Each number is 128 + 24 x the weight over its row's rms, rounded and kept within 0 to 255. Layers, rows and columns count from 0. Numbers have three digits each. The size before them is the row's rms in percent of the matrix's.

# up: layer 3 MLP up, 768x192, rms 0.0671, rows 54-182, columns 0-47
# down: layer 3 MLP down (transposed), 768x192, rms 0.067, rows 54-181, columns 0-47
up54 109:104076149117146146112088109103103077134139126102160132167108115119133110156148124124073088143108122181156136120148173165165153102101158087100102
down54 096:116114134141147114144128124118117141137153156104122106152132118179129066144116123158102121166073128144115129135090156140140131145113115134120136
up55 110:114160088136144150125102096110138142159088123077069123118127149152140125155144126175115168087104172138131143123148094131143138170121119153121110
down55 117:151126107148101153128142133163129170114093072144140155137140153131119106119126118123122114103131140181121126106091124157129107113130115138135131
up56 096:151104105119108131154134047120119164116129154118134136091131129086111122124163129112157122110115139164109139139139133105159126126141138149098122
down56 098:145130143098186090133107148145155122133140151132075168153128123163124128086076118128149102132144142143141152111080094122118129083107117186136118
up57 086:156114120149155128114103130147105097166123102115139187118080144175119131097106100164116160136176191161127119164142093119113081109059104149120135
down57 085:132109121102085115125118112128111071142110146134176154132117121109125137153106165115080094110133101151143111144141182133132196130146120103152136
up58 091:148134130140115089157112112152147125099126190121130092132128158105103103131131151137125132111168120150123129130108134159150089131140091146127119
down58 097:123173167143096103116103115110121161136114118088126160112139108141114129103113086141117148153146160093125155162139084119141113131125113171109134
up59 097:097154121099166145133095122104121131118082130128132122095121153118105124142080124189123122071083118115108145099180161102103144116141117121110159
down59 093:148115102108089133129105169132173118121172108156134140129112108121107135114141143112148093170150157114135095160128111170121148149164142100174095
up60 095:113112104125126100080133111087152150167110077093148104112106116161057100098139188127119152110108121130089125168131096119129121110105126100112105
down60 093:136154097109128177142159146169147126135106133122158110130101125099108139122178121135175116172111148114113074091118141107112171133129123123131087
up61 099:125090092153135143167150163122120132117143165159135179160171115136107120088106156143069112175093161145119152125134100123124094141113119162093140
down61 101:097130126104108106124129101102151113149098107132114117145106117096151130185109117137166144112171096133102096132146128129140148113151108159129148
up62 095:129126115122106157121157083151118102139171113130128118104075145111118149092099144107110126135142082085147103165177158092127152112090124112104113
down62 091:154124136123168103104155104144115132137141154160123142126159095135144076169098131155140121145135140167126155133100099088085109138116184120137172
up63 102:154131100091103138139114139110128114115139128155196128121104132162125109136121149149158153117123123172082131106126124111118137139167131104143131
down63 098:116094144182143116110111163097098141153128148144109100101194121129125123143103140085126116136125117099169183123118186166083115165148156159121096
up64 097:127121156122104170126127125115126152134150155148096127130150084142153112142149140165133149140160096108116111153107118128098094143117107193149121
down64 094:134122147152144121119118132104137125144098115130134128158122111183113074141101135125159175097118141154125117119130156127096125146141112142144127
up65 098:100156128157166174153095094100164117116167125148091118125152138151148126134142133141114135101172152125126180127163123152125110105058125134131136
down65 099:178074134138152135109144106133163122146076160111126136119142141094136105136106131116109139144133139138170153165118107165137118125153126127116097
up66 100:113129128110145113138155097116119157131126139103149139153095128115145120164127133117121149096067133155113117143079157147113138147133124159132116
down66 092:133138123090118162113115159119135132121139107173100118167124141116119153066135096131088131126155081081125126157104127122103108105125105124114113
up67 113:107096106134109131159131119158089148101095132116125138140135145101078124167118118164146136139117134149104119150124077096159147139099086088117117
down67 117:090162092114120112179137118157100112128126092097083136155148116112104162128140138143132139157132134096086079136200129125117152128140110136122099
up68 106:136151133124149129115107107117099121124104170114133141099143084117126128092104142161163111132089119109114112129085090121141102108129113176121162
down68 110:152127112178126118132113146138168119083128164136131098114177147075111166115141137105144134110128129138110130139140121122133092092086101126096169
up69 098:116128138144133124147093104114161112146129132120127138084124152172122130106166159081122178103151125098141151131154138126123130130092140177121134
down69 097:132098135059136089114142122147119136141129093147122149142128118149149121090113141196158137108105133110106151163095136102109142088153164118132105
up70 096:107138109140102114127087101110130113170127124095132138087103107165132120144124122110138106138126132114144116123130135097128135127120153091078136
down70 099:099119108137104149167132129104176163103112165139154142139130130101141104134127129127155145108143143103147139132142130179144150123106086106057140
up71 110:117125143148127131106150129143106117178141120180131137121110139104119123137145121103080152120128081126170137164146092093134125129147117164144150
down71 108:133141161144133118143120151118104144130100172120117115090143124089132118084074098111135112134140159146148102091150156079118126153148156121121113
up72 101:128100088132135137129153083128134136126107146043117152155108132106166136110125157145130191150152140127124157143119139125154130190125111096161169
down72 104:126113144172109122103168117145101128123091142154107112087140111165122193126122138117111118118116134155108069158147119127117128155080157156111121
up73 099:114080138112117102169129142123137106139143104092078154107086122168155124166103119145102127128124144107101154091131131117090096168158130116137169
down73 098:106101123145138149140089117149106128142133143130167144120111133114147105128134106105144140123140157107186145093156072106138085113089124138092142
up74 097:085131120138153161119100134143047148151105094143072148117103131127153136111109121138148122161112114141130129155158082163146109123085085132116084
down74 094:114099139129119147137197114105178090109135099066140164119122145151152150079148115161103130112179124146110164114131118147139124094160117166147133
up75 109:139127133122133155154116145125123131106144179156171153101109111148104154126098133085108145168128152158127107133103136169141127165110116122116094
down75 103:157120183162116084108113106123134091150087152135123129130146159125109167126137115105163127114121139115121125131164143155102141127137119121166144
up76 103:144103083150107118147094124130123116156122114099155123128148135140077094118158173139149149089139120110136096141137136151131124153123132136133104
down76 103:141169138123137100146118078130128121159144089122088128126124115116139124137120158114128133119145111084075095131147123109122113127158122125162123
up77 090:142137132127160123137121104117102143100085171097144122071097123130102092165087112135145158150128114135125142139126149148177124154136096132112127
down77 092:109100100124164107176132175130145156117070139130138116128140133109112140147164114173115141151163110149165129118144127129146144085086186110127130
up78 094:130122098128133160126144125125124157152094150184147144129115142146088124139163140081125158143160167135105134084123142114117097097134111096116156
down78 099:134092119179093095110133090110131141116165153116130129139137082133122092127096121143111142137116132118106099113067117151109145088124086095134140
up79 099:135170079113118091142111130127073151123145165121110137183139127120174113143103174122181130130133099107164131157154148124148133155163122134097122
down79 105:107115107153129128094132127079081145127125132139148155106131087147125126075136087125121149161125126130110138119160125140119094102173113073134142
up80 107:161135113145135157106101133132104113155110126120121126056149100133145121088126183100127086156163132171128137121148110157121086123105086131117134
down80 110:158108204130112078081132123133115149115110121110126162147100125131083095139140135117134129128156111144164143134154148098094136176092115140129166
up81 103:160101148100133099068124144117147107164101128138169120110088138156160106116111123150132129141115131147172118134120121082117133173116109163136121
down81 102:110114125132114102131135111130168096143144109103120126140176155132100204117080140130110120108129113131094047124132112157133120119123164143083103
up82 104:125100093147175156182118147119106099125079120139177130154158135117148123143107088107120096136147182149113157154179123090132096118093112122146146
down82 097:121156093157133120122174108164110114129129159178174095187137082152109116114096137132123132114127148136115084133103115152128138125130139131107122
up83 094:079115143119133143088126131104101126172119114115097124139100141114158116147142115109119081127105155145085097140151142094154171133150109102150093
down83 090:115113115164111137106135111101117145165148118152193135155140143100153130150134148151126094109112115115168123099072083140153104196108163096078132
up84 108:143091128124111130121086134111127114114059113136138126141132135128116106129121089126120079134064125137102068093161133134130080122136137147128139
down84 099:123146105117131095147127126128134141107132115117154147139155133143124070110121096079153130150144146135103140095141181130135133108136094104152132
up85 090:121124149122183145096122073056109144134126117144098137111087161178131123127086083137118104124104120123146154156107138109087109132136109110153141
down85 092:163158126174095103104132147146090125103136097141108087137168111107155118112115102100177137118154138095157115087121110117100126078111187144119103
up86 110:161129137110072133099166123131106165096140166101143131163159123129094125150115123104156126098127150138103136154167129075136132133135135110115086
down86 104:089108136115157136101166137085107087117115123144144119112061128152075137148126106133158110141081110133186115164141129119136123164144138131079160
up87 095:109077162102149130121135130112152145137134119170121141087155141160123099116121077151117104139165118128120122143105092147095101099161139135129153
down87 099:145127095144119111127142109117140132073153115144147124168137160108140134141137162152157108117125104150147134145114120130133148127113156153116084
up88 101:139148136104101152107122086098115113135153103113097149130143094167126142134154100173149130094146115123093153127101121101116118142136190078123128
down88 104:105129125154113112093183145177136139123150128140140124103117118104160108124129141132161137118145168133128081170140115106142177098131126121106125
up89 097:146107145115183142108105129140164130178100116114187126153122169186139145093139106132128134114160162169123077141129164106125138076097093121084146
down89 103:105133115168131120145126075108111113144082132090135122144129160114151112142150161124113186153123145113093136150092129115121069119179133114098118
up90 117:189121156138143130119132137135141139123094077155149096086130136169167117150138109116105162130127143111104120147096163141119107108128132143130137
down90 106:133141148123097109130139118128120109130105118131128124095125092109112122102054080131139121163116129137178171154126119121135162115096131120098117
up91 090:148117113140058130125113138135147136156121109140138120125141103107132145114123113142084148117154129146182134151101155121175105124076111140117144
down91 093:156103099154122121128136088137121120142118151164148147079147112129111148117128112162201147125102122110120153147143106138117143130164124126086111
up92 103:171128120104132098138110126109133164151098108117114094166136150091092126159097094134112140142130154131100139155127168108109114147136153127121108
down92 106:131151200089106138124147100133123136135130134122154164089093142120126092128144120141111118162083105126101120107076163133170093095073157113121177
up93 100:125117130121099178086115101104138122081097120141114122095194105157112130131097117155100120148148130152121113171131101136149105135107124156154111
down93 100:160131147114104109152151100175086158108089113085114094103108181134134102107107128100137145102166156139179089137152151134086128107161138122127126
up94 089:148160156149138110113102124139124069123160076158129122141120144110104143135121126090124130133108136097152141142105121164120111098208122139089125
down94 090:095133127102126147137122118139071097131114128114118136131092132110123118151139101166158111139157094110120104119099075141133140155129125139147165
up95 096:118144127119130158181102111125151115162109129126144131097156212130159095139134085128130144120125152143112156146101077145127134136150132064143080
down95 092:146122139172113157140156171125094098103140158144105101139058167135115127096099164192115132135103119128128146104183138121134140144127139118110165
up96 102:126108134147157106130099151150147179120136119148152174094137103109097115181117122146138062152126135150126168108140163134130057138141096150129161
down96 101:076107065178113130146135095126141099127130166132126120148163127140137139103114146134133122143122113092107131092116121107164185126105147104131102
up97 097:106145143146154124106108114109100114173091108085121133138113137128089087169125154174113105118132105170116103138127133164088079113082117139099129
down97 109:101142053141143065125142158142139147080146115142124141094122120132074110137117089117142145139162114115117106144182134120154084135177159125103109
up98 093:132109143138168137103123102124147131130131099136137146097145118139123076122125110117109143133174156100165168108137146138151080114107109122123142
down98 094:132073131104165098145120149143143145127141098177100161117140143172136095182171093123179063141077120131159123103117088116134129167111139086121115
up99 100:129097159115109119118087141125110109135121130100133131156100113123123139188093138120129095117125144096101136170117141116127122150128121168130111
down99 105:086112145093102171118132115123140117143114111106146164133122105126173104139108070147139140106112133141114145139178144091143130130077148110110146
up100 097:102145136135122132101104121104115154167109062141110073133125129103096151110129110134181150104141144164112153110116160182113149106115121130112128
down100 090:093133114136112131137124090096107154106185134138157115145117143141120117127126097151109123148130088128073113148137122055086120126122108124125167
up101 104:107135104117161152092112158118151116169109117160118109119143153122140146139067140090093168130140159127134144134186129130120115163108156114125158
down101 101:133125130148184143109139145157125131118115104125085136139117108138078158131149092145133141119138104096116155165161138123145104114146115052149147
up102 085:136136120126171114151148116108103093122149121122180099087141127151136104106152106136143114097123125135152166113120114162115113142143102110108104
down102 092:136092130098114112109142181068086134152110165086124090127157131069152144066096145151099115111118125149134095109131114129122135130126127189135136
up103 104:147126106130124162150096146125130184111160144092105154096132148119126149118167151118132112121133168093110124110110132139138106134117108141111085
down103 101:097107138085194167163108095135108092087146124096122165136135145150134119173128156172129146172137106129098131135134081109120163149124129090149138
up104 100:085163102083081133115157129126081154115125114102139156121101127150165177129162143116127175131089153112090132120160175140120110138167116105135104
down104 091:127095115157108111103125169151113079139097154166113120124133128139135140120096178099140137109110141120142172146133113116103142122073160143104124
up105 105:118113152111138098127155125113132117113107156111115110120134159099103119163154119126130144149101119116111087152122158120072127140092121094075080
down105 107:153144148116148129151164096134137074143094132124126131146161124147150162145162107125114139134178125152086082124169094087148120094098117133133114
up106 111:145111130090131160076148160117140110154167136118098131127136123124123162146106154160127095122140132148124173163150100152117106137136152101172139
down106 110:126134125129088117145134141113133128084091096101148145128158152112097117099128127137198154100099143124116139091139121126162117160111128171142093
up107 108:125156106128143132101138124087119164130152127109121119131120161068146137102148110132095128140156132137142091135137148163138152123156122168112081
down107 105:156108113133138127143119137122143114169143154119133116138162157145143109156135102153093156149107106152128167113113069089123136162097155132056138
up108 099:175144155115181106093157121139152133132123131134128116101131147159137154153137107161143133078141139114118156150131111154153100151121139094088130
down108 100:122163124069097127119073149102132139132113116138120153134101128158125105103165108146155103131113162140138114119086156093099131116138091148119110
up109 115:109121135118103138149087116087146126084115111122145121151106105157153131119134155127083092108138124160125119150138096148133107086152091122097120
down109 117:101138127136103136137139129129108155161145128129126142140140121162137134137164128159117079136090104135131150158126111123130130155089140128073188
up110 097:100143145146133082155146131108092112114160084112130155128107143093120127106096099134112148107134142131099131128079133152149135112118112114113138
down110 098:120155123075127151125117143118129142140129122110153111122162161138155111195160139114112150092099121153153158122172098093135109136137121145112172
up111 105:158128087150140137100138119094087129130137114103118122085137134124123144145118129138149110111152110131132184100120131145110111155096131155139086
down111 110:095114133096145107128111120168126104137140096116098161109137148149133149102098181103145113130147164138124132128125114124097093122134144147146124
up112 097:143158092105145159110120156128113121167142137139142116096115126086128143111088178110098165124121110122133127096128131085134147155166155126129148
down112 102:105126115131118153127182115118123098072136184099175131096122137118123071132150072173128142114084109140151149140105175146150169123141088123091127
up113 098:141134102122130104135149116127180140107166143112130157086119135112135121119137120138146112161143182109117185174102120147144115113144080175117104
down113 107:097146144155128132120144161111117148114147118131124146126127131147139110117131083119109161135145155096118129106159149110132110094123120098133103
up114 100:167109158149129148118096122151164116170103148143114147127101118154094114098091138138124106134134115160082157112152121156142120108096069169077077
down114 103:146113104156177134143147111145145106120120123136086147111126126116112155148089085106122112113170142151115122142174104129117168120125088119113104
up115 092:135123101123131105162109141143150131114149143147132128125138133123172124153093175128153146091143156078119137118121128183108142111092140136130100
down115 088:092149123068127147107138150111136096104101170131166143085120143101108087132099145120119143133104141147067076119127130101143157109106130145138118
up116 104:100117120103124124121138146101134163174145150148129197139106118116161111076109115117106136124138158091182120156138101115111139117165106142128140
down116 108:143147122161102108140108118106124118133125154102134129113143110146140085139115123087110111157119103096176161117106176152111156153113159113157124
up117 096:143124109085162175178085130135132158120116113132169111096149115141121166135153159129112117140106108127142142169153119121094123128134106108155087
down117 098:123144115128108139111091077136132114113165122088120144138104100073082128094086112127122092120147148160095152154103077146118119108106116162096144
up118 099:113107131135127128186056134138151147133162114092122143120143130131129141142104140116096110164133131151115165115139097139119097115131146147127150
down118 105:165165105177109147142102092151097127119113129116155165151131137128096123102088118140108092127069137144190135104086119134083127123072132098152115
up119 098:143150104131174159179088110141118087121119121103087152163141138079126151125085150120157109096124116126095134171125130098134120121152126169101143
down119 104:160175125130100149121099173141160121142088148128106121095111136107145121162094117099156096127101126147177142142106147136130107138159115128107139
up120 091:131101121130134125127141093156096128135150136148134152145092102143088096155130107153116144057182186143134086148145143110109130080131106137132119
down120 093:146121143129125095122134188112083139138116104163155105134117085105093107116128135167139098124116085147157119138099125135109137106154151153099112
up121 092:129153131129121113139111091184143119123102132150142116097124151154114141110100106090145146082099160172112116145135132131122123157137154121144129
down121 093:157102106129138183140113106075152094110165169122092104164103120142105084120126089115151133142161095150189116124158127115116118139128112107122123
up122 101:113142106106083146115128112108168143116090146082125151125110139138115139109126134097111131132178127113147105161097093164097093119113115094141102
down122 100:129120103201121133078098158139156092136136158096100132083184098141154072135146148116141182110140143097143089101157126107126154127119141123141074
up123 104:121122096129086139106122122137152155164124136134144099115135097081111114109131096062118105111133138147126142105133091104095152124152111155119133
down123 095:142135116105154091131114101142140149127126095116141176117089109131136102144117112142101105165166136025106129149140161083158111143130165111128105
up124 089:170142120111159130146148134114172131107102130135109115159123136122124119130130071146163105103127125148121106129133138134155160074101135129130122
down124 094:142090150117172163136127132149145122150094145164115122091140129106160149136128129122099127141153161078126135138140137146115090146102124121182155
up125 099:125079159122186163146105183112098115141126136142150143127139101141156149105131165163133096144135116162125140117144171097118104135172128156137103
down125 101:125100102144128144134139108148135094058180133127149149116100096085077110084129144166160106117094111148128122107107149099142166143142180119114139
up126 100:125130122156119103140136119111111148129112158123109108107137116138160134100169133074124118090128118135142145088137083129147119081082110148098130
down126 095:112142151087126092135114133106125130129150160147191140145133112138095098123099122164108099094123122125072128148093115100124135129198133103127177
up127 095:094114144183141163100131124098131139124134138100150145091140138146095089130142186155123124136163165193160155126143132143120117106155111113147105
down127 099:146100105133139132094138150107150151139118144120132101117136112136105099153120111135134114163075115125145102154150135161121130154145138110165119
up128 098:106078175154145110155168153185115120107140172104134110121139110158130093132112109130125142147130108140138105144091170141157100191171132094125090
down128 105:097100137154116155087103113108083164133137137120125085104127105146109098162154081159152119154125083129128083105147123086121096123073118125117120
up129 098:133105135146101162103122139150104138171128129112135111140148110123142137153110115108144151146149148153110117078149139070135120121174138167128095
down129 099:139151145149154158170126125101106132166143104146119088121130108139105126183118110128108175087123101129115141134126126127126142121141110096116168
up130 099:101131081129143134134124143105180146093138103122146118132098120124147099133129148132145137130121153135084082117155110135128099146105120130119114
down130 094:065084157067134109111111111137116070142107173111201093134124162104131135107141110151135102140144101103124066123144157109099167124107124113091116
up131 099:137125114107096133133150102102138158131116159134114127130127111106138123136146076135115101137119075135137100129101120084086134179117119150141107
down131 100:123104156118139088152104112185118124117127132138142131110121137075074160109072123105162110133123148099113106177126192163161105151133120126142127
up132 091:119126140114146158157192151131140135125181149106173174132128097126125160129147164124084102170146147171142112095129133132135115110125104145129118
down132 108:131141129165138082116091181116148138118076111132152116088092150111133129158123060120105147131141151124135126105125133096106142125124149118149130
up133 097:098148122102128111179132093107129147115132154134148149124097142133110137118109111162126089159094107165115112128088093131123153100142109060125116
down133 095:121155126135077101128123135153140161131098129126177116163139099110122107134101084097126154086116124133126154143144141093142122158111103160148163
up134 102:157099115120114097131156106105164128137101139106112146194104111111145095131132122156092100152166081165161173128101109138128088130108151137140111
down134 105:144111137101094111093114128167131109115128126147123156085106127119128133085141134123115120146121120098157106119128154147116124111140119130133098
up135 112:129124123114116179135140124087098133101109154100166110147121105093118171124173137125148107131154133096109148103152174133140141134165127134135158
down135 116:166120140122149130128087088137151119168176132126102128133146118115106100138102129138111119105101112097122116155080058158148128108109189119120136
up136 099:132200130116097103092124145102132149113129126133107148126128117163139164114122139123121147150113132114144130125159113151079047129136147116117114
down136 102:153124154089150102152125126110156130151179113112100140128123149112185133138162148133133096116126125082140124106158163105120100149091110108134153
up137 102:171126120127139146175125131132143144143108101096133153105124154095111135148106097106103107107081137117095090095134120119174113123160104123113172
down137 093:114146138129142127118119094098132154112134152136135096141108108141131131081161161126170117144117112090166155128109146173086201140105126082089143
up138 088:127156122088089103137126105145130074120140113148109119130135121161125152089120119110150139082132144145094135130119132103124139127165067139110111
down138 088:114073122137092127166073148127097097159130083091124107135162132123112152131138173113111126146108138097113085136103156128094131159113134142116097
up139 110:116120103128103151144155125090133167109089118138146142125197122131131121100117120110116145106165143108094132108162124110091125114117119151129113
down139 103:165139114132110127088119097138146126117111085137120156151123117146090150130158105158145164116108064144112111096065044099133149113100153110128101
up140 094:104141141137118082125120120108132115158142159165102119106111134127091147111132138127116149115147131125130099099162114114127123115151105114081128
down140 096:134142156117155121125092128141151135084133117100137143159134109123101103135151137170109089111140144103162130112126130102130159143123159103120137
up141 104:122174136115140157167139124109159109153127155122088109137114086149134108180080170149146151107167132110134128091142131126154096078131124102134136
down141 100:136135135146084164110122136105116183114111115088146124124174134112154115138134090120092134163131114132153138135100136134126160199111160145083137
up142 109:128133114099142100083145137088125123124133161080144135112091130112110111115106132181134146108160095159159121140071119128125152154075155143151104
down142 105:108146114174122144157094060137122115122115143121134156107124129092100138140153166134166121153085117107127134087124151128124137104103149112129101
up143 104:148139123154186128133122144073109109115109103132097111120110153156090133195179111136122116099164151110138100164152159139132110136144147079090110
down143 106:148160100116083116092161137132132116151097120116154140107170154118123132138146158105136140162138141121139128145122130133144161202127119172156147
up144 103:109099151161159140110154130127112110139113096121090123123122150129131157162192167123102121131149120100101112162064145111163142153119099168125102
down144 103:132177128133139151102095174105146150167121139142146139118106165127098114084136131092144137114090139128092122129111120120153131149087104171180096
up145 097:108141188118142102158127140047109101142162117098113126119139162140158141127142155120120097140159104143149155137127136090137120120110092121119126
down145 095:135152098115153129137139135151160132149134086114140133091097125182114111096131119102128142104108144136132107140154154125162110134150089150123137
up146 120:124159066151109128148125116109148095135125132159120100127118127164121115125155110125113130149118086170119125160163134132162168146141075111089159
down146 109:100137093109156102151144139030172134143160124116121119126103139154101140092118112126105136147115104163173157127115147126124117136123107127107133
up147 103:123108093086104139145152130096144133078114170096159127084120144120146152126125170130123113143145123154133111197154123110104131162172087124153145
down147 107:150135111117133126123133140116138168137145115109116168136135144171139130141152107112069147108125100202090114105150116150177101142136143131133130
up148 107:143134117138142148144131092168103122156148129159107145166167168131148107156080103182082116123081122132109111129143127129101150160104112143140092
down148 102:128162153092101148122118123135173138125125141070114175132102134103113135161143151132174144140136162104117085116159145129111099106122126148151132
up149 098:118137110134098141130126167111106096173132186111118126130158111146183126150109138113163124151098135175139118167115104094146121134109108170139170
down149 096:136122094092131141124140190134131142144148079135116166140113138097172136149147133113109128123157134117173077121103125115143153151184126136158081
up150 107:111088114160175110138147093129136132105098149127135133139168121112098177124108145111156166147110175141117106118151152121079089159066116177113130
down150 111:194180106127118159118080100119153142151097103119117132106109129131146130128110120146147117168146149137135181135129155136142109119144113143141128
up151 106:121127114143137102092173144128165153116183177090107151125129126103134153137188142092134121131174137113137108091120126161084116122137133139127130
down151 098:154116141143159111177155113142156148124118135123142153138146134130108117146094106115131115096125128126157093122139115129098190145110120132142114
up152 093:166123147139154146131127116106139177127113151098086193118121119095137111116119108098148132120137158135115133128092105120124128110151126134090106
down152 093:109143134116104119099123159149129129136146119153139095159134120134101147110129099117138080121146111137132121144101115148125136140166151115166138
up153 101:143084140135144145141108152103083128134157143124125151170102109081112141091103120120121077152117115116088051128171121132137105135164130163142121
down153 109:079115133081132096147124114135134103075141110155147132143123122136105129086128086107121161159047107147125152163140127150096080117155078119157105
up154 087:104098127125111084107099138105130100061152108130081146115116148143119123095105118123163131135121158117129079125148165106115153156122111095108148
down154 082:146116139119091121119145167155148147149153103135143124097142123124152130108172143127110156129141121115109127156139130139148112079202153124150101
up155 094:154164109174129191129114098138127145170115154128122093120147152146113129077128113135157177140179123081091123175143153156125104111130093155087114
down155 099:111142123136110107121142128097144128103128125150099137098133136120113078126139163137146135121159172152124152136088121163116127136119110141155199
up156 099:142131183090202129093124149116153149142113099164164124088116090121099128140094131117154135134130118108146178099129152143109102094117114132132134
down156 096:162129100154123105169126077194151149111151122133119141137155136148144126140145115143126136114207141173089151150181078117124109114157120098134142
up157 093:099157099101161142143176112128134121124142123119095121106104071132173152136144140172098162108151120107125127124125148145153124079143132096133148
down157 093:148110139118128121068146159101129130116138128149150128120142140118118108105108110151151130130173152132125117118112122130138147155100124107115120
up158 087:143094130147127129121106169118117098146138110123135123102126127179150149104163115101148127114149145106148123145132140099099151132127118133088145
down158 087:110141090159148131104147116136118096076106107137145148143118115131136129186151124135099146161123133138116118110100148140144112074123105115110114
up159 092:124069148162164119144100127132147074102180119149185113107134103171109110126093121124118117152103111099108133159166140114146110130111127124163156
down159 096:126140104100141134118141169158120131131123134138096108142122120173129146145122096127191124114170141129150086122123126128153112128151111132105108
up160 098:090122103122125103163146066101146098113133144088131082133120122144086141114132135124113144096153114169100174129072129162083165128105128094147139
down160 090:109102121151153136070109161105118120114081121165118192097110128091146105086080135136178154144085171126128132144139156158124099156098091153159116
up161 106:154092164116109125116121122127095148119080098092144127136092144154144177154148127110126092099110094096174139118150067130114151106158121131117116
down161 103:124118156072140117124149116175172119124158149128116144095153124120122136143130159158130124122148123127112177138160172118173151097136141121142119
up162 095:112137106163185116165125119145104135086128140167172098119113137087140133183121086106129168119129142134140079119129137169133106157096148138104068
down162 107:129135184137114108078111118090135146119107121115129130159162133117132099163127091116141177126124108081158160162122092190160151119079141093050140
up163 106:117151132123113145092133078122131112092118101142111156130107078181067130134140139097115152133155155125106112154070137139128143117112149160101107
down163 118:093133074128141168132145142125159147144117075132132127140150139131143118110118134148092119103123147107148134146104126113119115153137102152166090
up164 097:122097110087162154126092140139093178125123119138121125080131138159143147151090169128143144128115117159123121133126148143094119124134106090145168
down164 103:094147109114125107129134130128173111111115096101145116131114124098109115116115159158128143145138155109132169118135127145107075108164141110130116
up165 107:116147124102156133104125126132141097104133168168101123101118144185113162135131157087126147132149105169136161167138148133171116085104104069094070
down165 110:183106101153151123133124142126113106157155130161151071146157078151165147139141128135115133183160153109130133139136131145115110127111113109117186
up166 098:148118120088115110146127142102160145166131162130086130073141114123183121143101141126155130193121101119142090172142137094126142132063160183110114
down166 092:160116109148127177128158099168131154111141164115138110088089100139137087141125147145125119132154077189110141142102105095114094123138161126130128
up167 090:171147165151170138121140091104086143163147185099162148129162144145145098179118123080091101112131141116100125140100105152131066113138151141166109
down167 093:134127089150104140095167136136135142118099120104138125096098156109112166111160090182144128140121119102071162169127157141114107131135146127102164
up168 097:128152139141118185125149110132105120150110142118100158188135104153150160166108101121089138113086134126133097135137164150130106188147139155117139
down168 101:137159088132106127123155116092134106127136091126109121106116139100109142158122128107128112144172151099060130154117143154147143142152153163154121
up169 098:132164143127119143124155102123142136157110102127139127109099121123144108123077146136077122111097141134104126166121132110131124124118108175136142
down169 097:112146119132102120108150139175084135109144127147091140157113120100140143108166119153134160093156132117105120117107110113130155156155065103149115
up170 092:139138135115094097168129090117148127124110095127148123112154133126131157150137165153113119097155152132113109124134167131144120157134148106104160
down170 087:145134147157117094116085129130154114159121110127071128125089115120152120135141123118134110142057134105145103143132123125093179124135146172131135
up171 095:101135121143134142158165109109122111135143172125127108143115088158136106138130151120154101155150120136157118122152092117088140149118139075095149
down171 095:138110125123095134166143135138134125104101109143156075168134129114130149132140094101182106116109146164164159131148090134136136136144177121093125
up172 107:130130178138110094144122152089130127112127123116136091098119159131138155120104153150174112136133133155063145135135156146176121134179150125106109
down172 119:099155101106115134111098145061148095146120122125125141132073122154171132127119142094156125110167167113110102129176135087153119123149111120161136
up173 101:106155110127109125159136108143122134114130134143146135144155124121087086143181098118139152089150141121111122135097144140094141134109108176119094
down173 107:096116110153121136142151079110139133088163083082135141148152133150117150171137096112141143148148126146120107080135136114155145108096111110130111
up174 096:160109142114144142141142129153093124129090181098128143124101134118109154141117112122146160134120141097107128131184132142170135127105108125082158
down174 106:136109134141144138137092152116138119137107153137099129100128135123114110088180156106135108109178146139151115102130136144112120131149149129188142
up175 089:135154114086125121159121103114130135120129156139099136072108108166104129106127113128081126173108168142129068125125109125139159114122081141127120
down175 086:153087114162067118096113176171119119132167137131147093149168113133115120096146102098115154115105126110149156119129096118124159121130159115127130
up176 090:132172128141086126124131174116128147104147156115120145112101153142135142100142149146115077128123134146072141157145137160133151097077143139166134
down176 101:108111169097122150127159153125157083159124139115137151115139132152119108158098128137100153139125121138130118135116113145135122185125154109097112
up177 094:122083152129142076089140106147121133158126127159156106123133123099172165121096109125120148107144132160150124102105117118146123098092099086122120
down177 098:133103155088082135112163153155087133109136117107130143147137153143086145122154113119141097133153123148104124128117115153129161127107130117107150
up178 096:137143094084141146115159128141125130109092037137130149144116136122123166115125124071137128134155111127105102101116095122121154073066111143143092
down178 101:139137175136161119104093128110092168146171126096093135140074082124122122128079146115165129148127135133152143138125146131152150137162151086150134
up179 099:055147135123160125155130153131141162097128093166107138106142107168111101093098142140112108113161137158107143129125183129113121100138143146135167
down179 097:161082150158106141089084156096110109131132105099108152113166091136122110114131134080159097176157120112147125166133158127120111116087122126135093
up180 097:133062108075183119165082101109167133109121098129124113121143123106099178129154140061137078110109122177145123148140133134152125137141115156159115
down180 097:142142141100117095127136116146181178126134093144160144112099173161131104116125135135136146104086126119117125157119121163133111139173114151135084
up181 092:120162143126145111098126095139120105099122112103090132097098099137149134101064099131154107141102099128087135128132139090173110127109111095110149
down181 088:158122116125116142129146098116134150144143130134160130097135205158117139147149098161091112127141102114165150169163113127100147163145155109149101
up182 110:140152109136129156101141162096080117144108142150128097125142120151109140122118147118107146137109107149149157137126115150112172160120144150128087